Weights of a small transformer language model.
Training: 93M tokens, 5986 steps.
Each number is 128 + 24 x the weight over its row's rms, rounded and kept within 0 to 255. Layers, rows and columns count from 0. The size above them is the row's rms in percent of the matrix's.

# layer 5 attention query, 64x64, rms 0.161, rows 0-63, columns 0-31
size [106  98 109  95  99  91  98 104  87  98  80 102  92  95  88  90 101  84 114  90 110  94  92  92  89  95  88 108 105  93 105  92 101  98  98  93 106 108 103  95 107  95 111 107 102  99 111 109 109 104  97 109 103 102 104 107 109 103  98  89  94 118  96 110]
[[150 161 154 110 128 117 109 138 123 139 110 135 129  93 128  83 151 116 133 194 141 127  98 119 152 122 159 112 128 141 111 127]
 [112 101 125 120  97 174 128 121 178 123 126 149 129 146 139 188 138  78 132 115 104 117 105 170 122 119  89  91 113 177 161  83]
 [145 109 140 126 134  94 135 129 177 156 142 111 113 113 167 136 112 114 193 131 151 128  99 139 119 125 125  96 142 128 119  79]
 [159 157  96 140 156 107 137 172 125 104 146 143 125  94 142 149 134 133 162 140 144 114 106  92  98  86 116  80 148  84 115  91]
 [175 124 121 147 127 142 144 127 142 104 107  92 130 108 152 151 172 167 112 119 128 151 130 125 128 140  82  95 147 147  84 110]
 [ 85 159 109 126 121 101  85 126 169 142 113 155 169 109 128 114 135 151 158 102 138 158 140 149 125  79 109 190 143 124 126 133]
 [122 112 110  92 129 103 107 117 105 139 155 135 150 163  94  96 140 154  99  97 130 144 121 137 118 177 118 103 137 171 136 129]
 [110 110 105 120 148 148 135 172 114 147 126 121 145 139 141 157 141  97 104  90 160  95 120  92 110 103 117 158 177 130 144 118]
 [182 124 155 127 114 115 120 150 120 131 125  99 126  95  75 142 182 168 181 114 121  96 119 112 146 134 157 169 132  97 127 135]
 [115 115 140 121 145 115 156 157 142 129 124 128 136 139 164 150 128 133  95 135 100 157 101 133 138 150 108  89 115  91 166  87]
 [ 87 132 143 139 115 114 121 141 131 142 170 158 122  88  95 137 122 138 112 143 131 108 146 127 187 107 126 154 140 123 145  89]
 [127 139 102 147 141 129 151  88  99  91 123 109 124  87 122 141 105 159 117 141 121 138 116 145 157  68 127  99 160 139 145 124]
 [ 86 131 169 147 123 145 153 180  98 116  81 151 125 162 104 128 108 132 132  93 128 109 126 116 149 131 147  88 140 150  92 150]
 [139 119 155 123 132 128 110 126  88 101 121 151  99 132 136 160 137 150 121 125 149 157 101 137 125 135 120 124 162 154 140 126]
 [160  99 138 111 162 142 105 140 151  95 141 123 131 121 138 128 160 105 128 153 103 121 161  91 141 177 171 131 142 175 130 139]
 [137 172 132 142 125 132 160 160 142 113 156 163 152  99 140  98 142 120 163 114 126 118 142 128 115 113 121 111 117 102 162 133]
 [157 128 110 151 159 107 111 141 122 164 147 126 123 164 152 132  98 134 159  95 124  90 152  75 121  93 114 115 160 137 143 105]
 [111 144  74  78 130 130 138 158 116 122 163 152 122  89 147  88 135 156 139 103 116 170 126 153 106 133 182 143 117 121 108 156]
 [105 189 122  99 111 102 129 154 101 125  74 153 150 122 116 141 140 174 120 135  99 156 176 153 121 124 168 122 102 148 124 134]
 [127 109 152 104 104 154 106 130 120 169 110 146  82 131 127 108 154 149 103 106 153 128 153 113  99 128 148 117 117 132 173 164]
 [115 119 123 157 121 124 146 140 186 130 119 126 159  81  99 108 139 139 122 146 132 112 116 153 118 120 137 119 162 142  88 140]
 [ 84 141 149 118 124 153 113 145 125 124  75 163 137 155 117  93 152 129 134 157 166 157 113 144 112 127 143 108 139 145  82 165]
 [122 178 119 102  98 123 173 155 116 102  97  85 135 148 115 113 106 135 101 152 142 142 148 125 103 128 144 153 116 136 123 146]
 [ 94 143 111 109  97 114 103 128 104 141 132 146 164 143 116 143 116 116 147  95 129 169 123 110  84 129 138  81 103 119 130 153]
 [146 151 126 136 133  79  71 149 136 105 151 155 126  86 135 122 131 133 135 108 113 141 158 138 139 138 132 114  91 112 107 125]
 [ 99 152  98 111 147 123  95 182 141 112 147 136 155 124 136 130 155 181 152 108 112 123 133 119 119 110 166  97 152 128 134 156]
 [ 96 114  86 123 164 108 155 113 150 103 150 199 118 159 126  91 122 103 169 116 169 155 144 128 125 125 160 102 117 157 127 131]
 [135 136 161 112 122 159 114 137 153 147 174 106 160  97  95 141 168 119 122  88  92 169 140 141 111 135 161 126  67 130 117 141]
 [125 179 154 118 130 127  86 130 130 121 135 139 119 155  98  99 130 143 105 112 171 191 139 154 130 150 169 146 108 128 124 156]
 [ 98 127 159 112 158 126 145 133 134 102  89 172 121 115  84 135 138  99  97 105 133 153 159 142 117 148 137 139 108 179 137 131]
 [110 159 124  98 164 114 124 152 150 109 109 128 144 116 137 113 108  94 142 134 124 107 146 124 145 159  85 145 133 137 167 128]
 [130 117 109 142 103 122 130  95 143 153 114 132 146 145 134 133 120 146 117 109 129 140  82 116 132  93 109 133 123  77 120 113]
 [116 107 145 126 153 107  85 106 111 169 169 132 134 180 106 130 113 117  87 135 124 132 115 124 136 198 132 143 101 113 102 109]
 [ 78 130 161 139 112 149 179 122 159 171 123 133 120  91 141 116 119  63 103 128 148 122 159 162 157  98  91 137 150 152 118 152]
 [104 128 111 115 128 115 158 153 167 101  95 145 145 171 135 108 115 109 126 164 139 168 110  99 160 130 137 148 157 180 116 137]
 [162 150 106 107 123 105  97 134 143 149 151 111 122 111 111 109 118 139 151 166 144 169 147 103 130 114 119 155  98 123 100  94]
 [111 143 117 132 123 112 127 124 102 103 135 154 141 142 168 141 126 141 149 108 115 154 124 112 102  91 160  84 116 103 129 146]
 [100 108 116  84 128 167 149 133 159 146 114 151 126  98 143 130 120 111 134 114 122 148 128  84 175 130 100 136  94 116 168 140]
 [121 140 138  76  95 108 126 145 139 136 134 127  75 134 156 101 112  89 152 150 118 108 107 171  90 127  97 185  94 156 149 116]
 [172  78  99 167 128 126 145 102 141 119 105 134 114 151  92 146 194 135 138 131  73 107 141 132 138 136  98 148 129 113 116 100]
 [110 130 113  94 123 144  91 129 169  98 119 135 142 105 129 109 112 122 120  95 156 102 139 144 130 176 127 139 118 123 161 145]
 [163 105 154 134 124 140  91 146 155 126 150 167 132 162 107 108 147 118 112  76 145 132 100 120 116 195 132 101 116 149 137 111]
 [ 96 126 134 101 135 124 141 124 110  91 115 164 136 124 127 139  95  95 164 148 128 118  98  93 112 126 117 143 167 135 161  98]
 [101 138  90 163 160 157 152 152 125 105  89 135 116 138 145 102 115  81 143 127 139  89 110 154 110 135 129 148 133 104 104  85]
 [118 150 141 152  96 151 111  93  93 137 133 142 119  84 143  94 164 129 120 117 121 146 144  99 119 125  96 125 141 156 168 122]
 [180 101 130 137 138 101 145  93 109 147 150 147 128 160 112  95  81 119 137  88  71 123 112 115 144 150 127 132 139 133 162 134]
 [ 79 110 145 170  88 136 124 118 165 104 137 104 171 190 117 136  97 113 155 127 143 135 105 106 132 138 104 159 152  82 122 120]
 [ 81 108 178 145 114 171 136 102 135 130 116 134 125 124 123 106 115 133 111 159 123 153 131 152 118 174 160 113 119 186 121 164]
 [144 129 121 106 157 108  84 115 120 131 125 143 130 100 108 169 121 117 130 140  82 128 131 174 125 166 136 143 154 123 137 169]
 [ 90  90 158 144 153 146 138 114 127 105 122 132 125 144 104 120 118 126 138  81 161 161 174 133 154  75  98 126 121 151 163 120]
 [ 71 156  97 169 100 133 198 151 174  89 132 147 137 136 126  97 125 146 122 148 113 128 103 150 128 106 115 117 120 105 109 127]
 [165 144 100 115 133 169 136  84 140 134 169 119 151 142 126 117 127  79 130 170 144  91 130 102 105 123 136 131  97 168 159 139]
 [103 139 126  92 103 119  87 136 134 115 160 134 128 146 170 127 134 107 113 158 127 110 118 116 132 128 137  99 179 133 125  85]
 [121 130 146 130  91 121 112 120 121 131 103 127 145 164 171 121 148 134 136  89 138 115 141 150 104 170 143 169 136 118 128 100]
 [ 58 173 118 141 135 103 131 118 152 128 167 174 127  97 163 138 144 133 121 114 117 138 111 120 107  76 163 154 138 120 155 127]
 [140 130 121  96 150  85 150 153 138 129 128 112 126 138 158 127 143 169 108  99 111 106 174 133 124 155 135 111 173 134  92 148]
 [147 126 111 160 186 162 144 145 150 102 206 111 100 147 155  93  87 127  96 120 121 127 130 105 137 133 120 103 154  92 130 141]
 [ 93 137 153 140 160 126 122 147 153 134  94 153 128 114  99 134 112 127 184 133 152 116 139  91 101 137  98 131 150 194 128 151]
 [128 123 134 125 126 127 126 171 136 130 159 151 118 129 113 121 132 102 135 110 108  51 130 145 121 140 187 149  64 148 143 142]
 [133 140  91 114 124 137 125 144 146 129 146 122 125 154  93 148 151 114 138  90  84 113 131 128 111 141 135  92 102 155 145  79]
 [125 169 142 102 116 121 134 146 124 134 142 110 141 139 139 158 134 172 163 155 158 155 120 156 114  76 104 141 119  91 161 148]
 [140 109 153 148 126 156  99 111 125 110 160 107 152 148 108 107 113 141 149 127 116 146 143 126 104 145 110  76 124 113  83 134]
 [140 134 137 112 179 110 115 103 132 143  87 143 127 134 121 154 111 122 151 138 175 129 131 180 171 121 154 115 141 163 117  75]
 [141  99 106 127 147 137  79 122 144 109 118 172 134 162 161 132 133 138  88 118 126 163 188 123 134 154 118 132 151 123 157 130]]